Weights of a small GPT-style language model, trained from scratch on English Wikipedia: vocabulary 8192, paired heads.
Each number is 500 + 50 x the weight over its row's rms, rounded and kept within 0 to 999. Layers, rows and columns count from 0. Numbers have three digits each. The size before them is the row's rms in percent of the matrix's.

# layer 3 attention output (transposed), 128x64, rms 0.201, rows 100-127, columns 0-63
102:508437504485532503486407598580611496527623504567480430571543515534434465480479485515496603463463470545457444456463490479496535550469540457487571500406497539518492478472345509501477522526482489
096:490476591401497527580598476546475462527526537507542528417532514486527456439511496495507514464426524487583428616536454527551522565537454594504492432514597469455528611551544470454477521523446509
093:582474493471373602549568482502517531536436453486596449553476565472534551481519517521429582477507512463463543590521592429506471438553459493498463498523493481459494566504542501466465445528520635
098:465614545567409570467451453490555528533531536564507486539470449460444590485490516452493494517557528548631591454519590465465448548553519436468538596466568519471543553535480537447498489474496484
078:525510501423528544570464624522493518422444447445602398550426495529563512529506482473487567574554426442422546402510472516545559463430516593537504539481490525582497522472514472504503519522474541
089:541379506548589440485532538532508538533535464422530435516531463563479438541416460541481514448483537439457460606508575485446510481549492531510392534529486500513486427481525416466385407492503495
083:552465450477454459510486509478453487517498414455458495506576449580442492432468420531591484456525502489509597544443430480405546525489593425506429469490472572486557423406451500450475505537589532
087:462588552498501512419469496560534473474623563620489464625474532473548548481527531478460584538481465545547495543496502420524487480504548548549512542487605432491519510440425605533493508497469528
103:474469431454443495562483496518469491538449449383499456554463533553473501448422515551512544471519574441500521417458514532466511537445505457514413440496509612517573518380485434432444397518547490
092:566519478404482540511551541421501438464488435498554453427518458501470510484463493445510570500571476400462620498538582545492556534523581494477454488410505530525523517514521496488590514564358510
090:402527572472594434461504471545537499490495662515483579526463419510511455458537498452485462502434431566514478517537386512420561525492576545505465500496495437493558458594436501528503510481531517
085:538510427528448508529514424504549485609482408536529507441563565543455581548409531542549432449438512565449488458498570561527453418521460502481553504470484558409422509428488513500542592503467498
094:511503456456544447469500513452473563483446581469559538527475421505468486494481461440548444444393440543457529533587461551394563523532604541511466542439525453488529460518522562408564538546586552
090:505468493515475570456530533495495473515543551485511494502633394514661508510558508546494560445550547524526491590468567349547474490509451502534508570472541461441467414528497552521526490492524516
107:492459533481503527494455525494506390489452462493500597424527576440561514442559516581531546438509524462500531374551415455526573515485517486520507449568472571521482583474535494504521589588455410
109:458458457416443612479506532517580490517493511474604447498565494501494497456520518535486573406479517397400452518508537544567576510520529487516526415511500533426461455502442470440543571454391516
091:406494544552540525541525489513541548538499591477490511526524430486542428556521494517487471461501590473529429549537573549523521596524427503468472522476568503396516471585530468404510389417587477
096:450477423536625399542518520475553505532537416469419479516561561576456469557424510525514487460429571486416402507456462570530516576459527497531474423456555503475489490418516458493527520500479435
107:579528546491506495528401552512429479484525492515421524502453467513540480477520510504551501538554492573580526360456396444469417490444493466533577589465477551574543543491472506529492506589610497
108:552463486529483497526500523545478486547500435474486492412465559452423530451425473528550458488496583554622475444555535493502454550510410486512532517500560544591511637491566443452408477558489426
100:539541491518491547445537478512438499516538545504410487481460497455536469427445527478529446558491595568643490553574448513389412518557446471505534510433628444520536550534541486474491450528511503
096:523416421536491446400485547578508568468531519506578439477540509465371538496437408491599484476464546548540503540545575488453547491516560554550464493509521501568440475449528523423400516490486522
089:467570524573594433465481490429570472461525532550418566525540408563559539556587522461464523484520431544471570500487477402537521517489566472519485601464490417475542475566457539569572516514490512
106:420538543565542576535488491499570576471541493552441497510549441522451463532545570439412473575501532489542465633389481419573477549494527434517520504459515454469468542593494524557469518463447474
069:568550551460528557593546572505595444509535462543572486448566402562524522501548476535532547482540460432466544554444509466645490487472508535546503562468497526436535431540444483551568519469453547
098:509513490630481534414524461448629418505488531541441577532514598437477524428563492513482510510467498547490536473521426531430467467530503395467536423514480532419501479543407467523547438473522512
094:511561502462525556472488558462468483390567560491414472574483454566588449509493522460550486512555530444614504534538404480530461528502526510509569521436662442501547509490504454426516484506482546
092:494554489465500545617492479493445523558419499482547481536423456510486465538442577505486451545571553453515507354444612523498436439469479494504437534452443609505535499465514465511534424498574474
# layer 3 attention value, 128x64, rms 0.325, rows 101-127, columns 0-63
093:476542476573567457492572569451516527426501441604426457506422417473564410478491437547454446468499533516476457602540547533528476548498469466537405563510484464561533455469516472527444591483436508
094:490541488513518462427479500607491525501545445621514442465458418461535468446556438466490493459476518400613600579499485544418520453515520546472477579520396456474466532500557468436519475527492527
088:522462463474536437510474576566417511558432459449465516503495522464466602442507470468475449437487494427453438497514445504602515543389425559468518496607479482443455506521605460473550473552494574
080:433515512507426614423484432460523515516612513512587513484463507428391490453517557455513488347552559504526511549440520549502401441461524512490497471534530473449515486473456445491483452468550549
091:394529543510465399574492521554511526594499512544479528402529495506521502574454545497571483459475552489512623554529500540481544474550506490556511394475452413517405543428531583522562514526524484
093:418445479542453478452492511447535445473443433512460485531477600582584516507514569410542604512552418470536499460527462526529539459547501432501598533418563489430503605464473530513490473554447494
091:460559525522551582572467493583510433605473466499479534511553531459393480476522401502422430449471455483516469498423445560544524519371494516434457459548484484532489466572565465520461560439509525
095:470551497543449531479528502468461507493506470545541431475500472531485511491537590470662527430579425464501560552528457496617519359525535487499577534456495484449491516406484523518576506544434515
092:347518526606533512418451477487475547549482502523512446481481497456596517479521535470479492402458602523448492395505536487454443460505509553533570564506537547432487577471540405510514473484551535
089:509495500476483523576591491507519479499568474446461594558560553494487497538410457508466500592555524494430500549500502587557454594448508486509509367515593543553497428477551472528461490439393486
081:522448512536482486451441610534432533447447556538518500517457468477587481549582512545449557597481474398562426444509490457494507450605492482511448535528492421497538629496469507559470494509570456
097:504426526564444481486579469583552463514561447509507529513439529501573459539467529478410583561573543475461481548538460463455528549576501524499594442519554500420467583538485497509402418476405477
093:520500547520394377562383579526551549514452473546498430527449492453475482539518386484505497455451504463520475473519555526472555546477485436484538489537475525489500514613583442417475572562547484
111:480488487514492491388497506431491485430503564518410405590433475544512410512545576517569556541491460477466452540528552507479426460431483539553468497412552553549618420473470448501474510461498548
107:480580526510549513448433528567482567494537578548432458458514401477552404545523492498527531512567576538529508519520611459473437451464545491462456448512556545513576596487518448585520431521558564
089:619515550481433355562526540525506597512501538493508482421512456506512556504442475472491476455487520509424502563585550410554555539474507489436547435542475515581452532522522517516543478598419476
090:497492544515482577521491529507486430522510557532535457424594535549531498523485582528505508537439445564422454465467503437548547401554541456530488483563567501576489582479419553622498512535540394
118:496405476514419555475550466352534465421481494478546490611455552523492575477538489459516538454478422475529428493460468503593527500447472483536496538492484448400513439556436468448421541457456524
096:523445498509517417451548565414413503469451518512461495450381439521538519501532523546552417463456491505468509546516397461550466449547447504586420531573403408461487441483466536474516573493523536
097:448468495548439455508508474485409469414491427485510511514411464507477514447556439529439430516472491538441475462480435440625575544552480477514533571579395456481451471526499498418452584433461495
105:462519496556546400555498517613462488630481564439425535409404467498533443568465514497509536513553539530520543493473396513436466489578533480506506429540526424459501527530451593484515469501505539
095:536450528460464534545435563513549446549504471492537475532620620456484567492433513488433494500388470449451442458486478557453501569434477486517548427535563594534462485570586454512499468540504447
108:602493397408519532569468565562533453504502494469461492472577537535558583428498478482513447513443432579494473479523555537482541556430486508464413505632530495558441450489535474506548479552575473
073:446448476504464515379423562409532581484482483525575476487553565447571480552487457440454468393449497477521439423497585560447488481456518428504448500531522493494491586549532437533482474554575538
092:581502478375556527469466444529464515389462549509416481497573548567507481490446474518475538609472428455467490399475453451530520531430571487458506464508439573609500520499480511468557510528438523
100:443480538573441517510424482463544511420526384502553441476535526431451502425531537479410488404508474577421420429463467450555558618435487433459539534518459532451471528545485495507493537487515512
091:499469465561401458494522473446453556530518522450654518493515473490507569535593487484614530425529477448476505488530586506586555407509537576498530579499461454421448494455491463455545497463471513
# layer 3 MLP up, 256x64, rms 0.198, rows 0-22, columns 0-63
020:467452428462487518524469535563456630480653535493469493540521453493589571499491451511486529509519455559501489521499527444384517525415544474536584466457560559512490461478427531464495542463602520
108:477512528534497528523504605578371552470523505447515431468509520592471504555476481473503410457401527446484465525542537414488489491545507471531541542441504530431445586509455633528405538497497488
106:518463537423520480479444522551494509514527390449461496448569504525464608449415476431491598525495488503467513476515429434436365504522422467534594413488419492477544490545461542529490522534443489
091:493425523530535459526627469520557548477507450571479522495560482579524412498393469517522486441472513465518430498401555485485609570451532591435471525461507457517480472452516552469418546437495442
106:501529516501463560444480565558488536551587505467429561533455587522483445510550465499515473449549499523645570449503438529606511490528590467551554597558469490535517483447552543517470434574503548
114:487546473510491505542466445453580539492517592591477477544574562592575447517478474431591558545504448517542509470510476398439612549566577452497479589517493473534549498527483534578476477525446528
082:530447516465440438446515562408438497545547405608491579462553460575463464534455577541455492423510478584431415492503507481507513414540436521480500473513503494428448465491438574448495563548530484
122:493483501472461461537513530513550512574520533490496464539578430517466588583459425422511629512514536482440509529500389486480479514505494448532519462449558555510392453544586371489502446536568504
106:574421521535534409447589550497529539563557572476548506550548488531535397459550486476534567574541467528481546528499498538524515508468513523412602521457489529464530582501570467466462483451442629
098:645464503433513515517592521410409511461543571567412507502455417610513501490550530513451448488458522453470499568479453504456501525534466511546488547456539617521483479482547469560462551516534448
017:564459427446589516472460542424434504517600452524407562570584580525529556426504437596479460464524502532521508569524502573449511501447538477534485517496486458538543428495470587593516506478524457
109:476467588588576484472556522520461506505479576465474524501577434553497583447447522481420556526608495470595452493516490444434505515462519484492568462437431491467594551588558555468518438517512562
097:460403430521472551408560469508468483489564382540520535489450481429534471522507524524588496461506541545616519496441560523524509547612486454514578452436510432434565446460484529493499578525551501
111:406441507556551456423449476457498540493507539472514458492574547441467460541556436466452468553488478492508450536525437531605414508493568520550549560468615394541527479475592528516518468497592451
125:501486509433527525446434495537395573421511591519545406583468518521536510465554493469523439575450493531474432460506490382521472458468556473467545555489545436506460453503537479589482601447437547
113:530559628464521532468522430425533590454542537472458537530499492481528506487495580533521394437564514577580539525484455432463472512481522507562490525432496473464568475513482536467388587437505591
111:442480497524435433547481460394486474531452566534576542497532597517512434490539429526540516423585435507593433551488543514480598535397541532557497506452570428551465461478546503464512509439517475
107:538391501555423574523567486488516603434507502494476440640469515567506534491410437540469608487532466531533447539488575532466601497534442502486529566462521494447461511538516540506522471491494420
105:366478536541512528457376510509524439590548547491570552596475489518532482477525492466560497513544461631526491432444523459452407529502469479427533444423498500466452496530459499454451559468549521
105:495455457513466453516434572595482518575493455489523477511464493487521603495508461491495558469518587449571458489498442434430439564510474451524427458513467518512510426578541477396452538390551390
098:534572433503535497425492544526505524533472335525522487564568432549505520417551505481541542524476461492470438499475395491434571408575498391502557468536465451489463476427488518493495580488471501
119:489478442510511518579578413454490523496436446494519500488580555577434495425507398554568592453505469488458523485388498405457552468433485437492530516555532487487419496549585548523543566492490477
119:532511470471491450484474506552509524497555500530457502519580402539515491480505518549463552450429463437447431487589489524539612499505515407509531514536521517559548573482440616462543486424570356
# layer 3 MLP down (transposed), 256x64, rms 0.146, rows 0-21, columns 0-63
019:531437543470573535594468542506513540552343483507494573597456497540434422562530599511471492460561445484505511455567528445463475448540449400462509491477485502516539440548511441548532507456463543
103:502593492533471463485502536552380364496512585499447402531483486493512455423477462473537468458529582531465546527502536404504438468475532468446510488439547402398501531510530516486494526491423425
097:521555492496528493490558445602442430496483465506493532478524458505608510528526501552444597430523515517530500523561689523524495510443479586500555440546559506459525476574515450440529515408494465
091:410495564506506554430442515461554480518464452472510492506535373408501502548472570512638447537432531460481485423487473577475519470513422519531545452500594516528516515451502455508575437509593458
104:541500521472387633543553517537437520502529383507403507511419484568533510417540441448562426506518550514540475515482573510462514428526485495431492551493450536413462487491558577521525489543461541
104:519559536491490561507480525401471551459507448520535508486424614493448448441430561547524585527422560521463518517553496472507467481531524583409471557612511438436491497471407517476523467448523404
104:551494510456503454556384526480492468542429561352562502422453523510455477490422586541518524601585524488467551507448516493537513423464510499505472468561498452471546562572427428457463505472447511
120:525480468525553477414477463531529438600499567541602444558577382518561481636513466528452469508536499575477441543514504569560477481501417502499434550483442476457531563496457493486463552561502534
107:568519517449455468521568552520479484554628506426481495458532529488506415562527522460509483606503421471454530457395434453507506479564408601479517433491514546410493477577451457433469491524481485
107:548434579558492616464488467480532524409511574404412516486469477504465545464441475572448540503576545385510488635467524521580438506504490460504491459444545453528502525498469501505570437498509487
021:428572542535431631477457495542560528551492470529553475476467431466519569454472539493469519476423470536520552617467508482505443506603471504471392490477573458507444497410579440510509544542557506
115:534610544492445493518521579477578461488473468441485458584593506420513582493538504478453491534594396443572440583495501429524548526520555488491476461494465503470575543483538539541595491468580468
099:533533484476430524445430428458488493535356559519465462397415504508518516534444492503542500534532525457425437521479402568492555519605466529546500501569486613480486485516560469589467524518538476
103:476571474487566493438446467470432492491471453489472521454584480419511524534466445394424510541469456472490525454560482503338501498430535551541462436461528563517517594487538621454548488530502516
103:499469458446575487433508466589565457482471546517549485540456524490427522441566539471537407610444482502429478440520506489518516462479514491377545499481601492583422470513543526562398479485460558
112:513577489512431487519451495443599477447467495502536470476439463435433529578565544542585467527497466544436519582549455486562539503506537578528415451450492518548615472432607572464449491471507522
109:406540490534481527417532540538492551481416496559501433490449501489543487466449464609490549625510455497541549475453464455485600446393503455504531424479486418552496602447511534538571475526477508
107:436603452524508489544569460532526558500533436516529447403527413428498581545480453488488441589476447499525574469523441561525508414434406539510549456560480522573512509555512459510478453548416535
104:439497534529491544521450478536622416489430556467506468409498542479537468458487545514409486484516474549519504489468527522396482586469395642429464424446509575459466560508445490461522488482504495
100:458590479526492502502573538538537522485556392531501506524566537428550452542493533499502525532448462487422550510505421516480413442505453577526565539497434522531565493544523350421402549513454531
102:509562529532509507449529503436578429465455434459535458358463491520478516500558472522546466554498572432533447546434449447509463421565405525484422432483508525434504480460582514419556431519496451
118:572510463525483516452565464478489480582451554506515472448546538574531534469591433560462480458504536484523418505493514411514480449515509517491576536598552391455455572550615573522604464502520506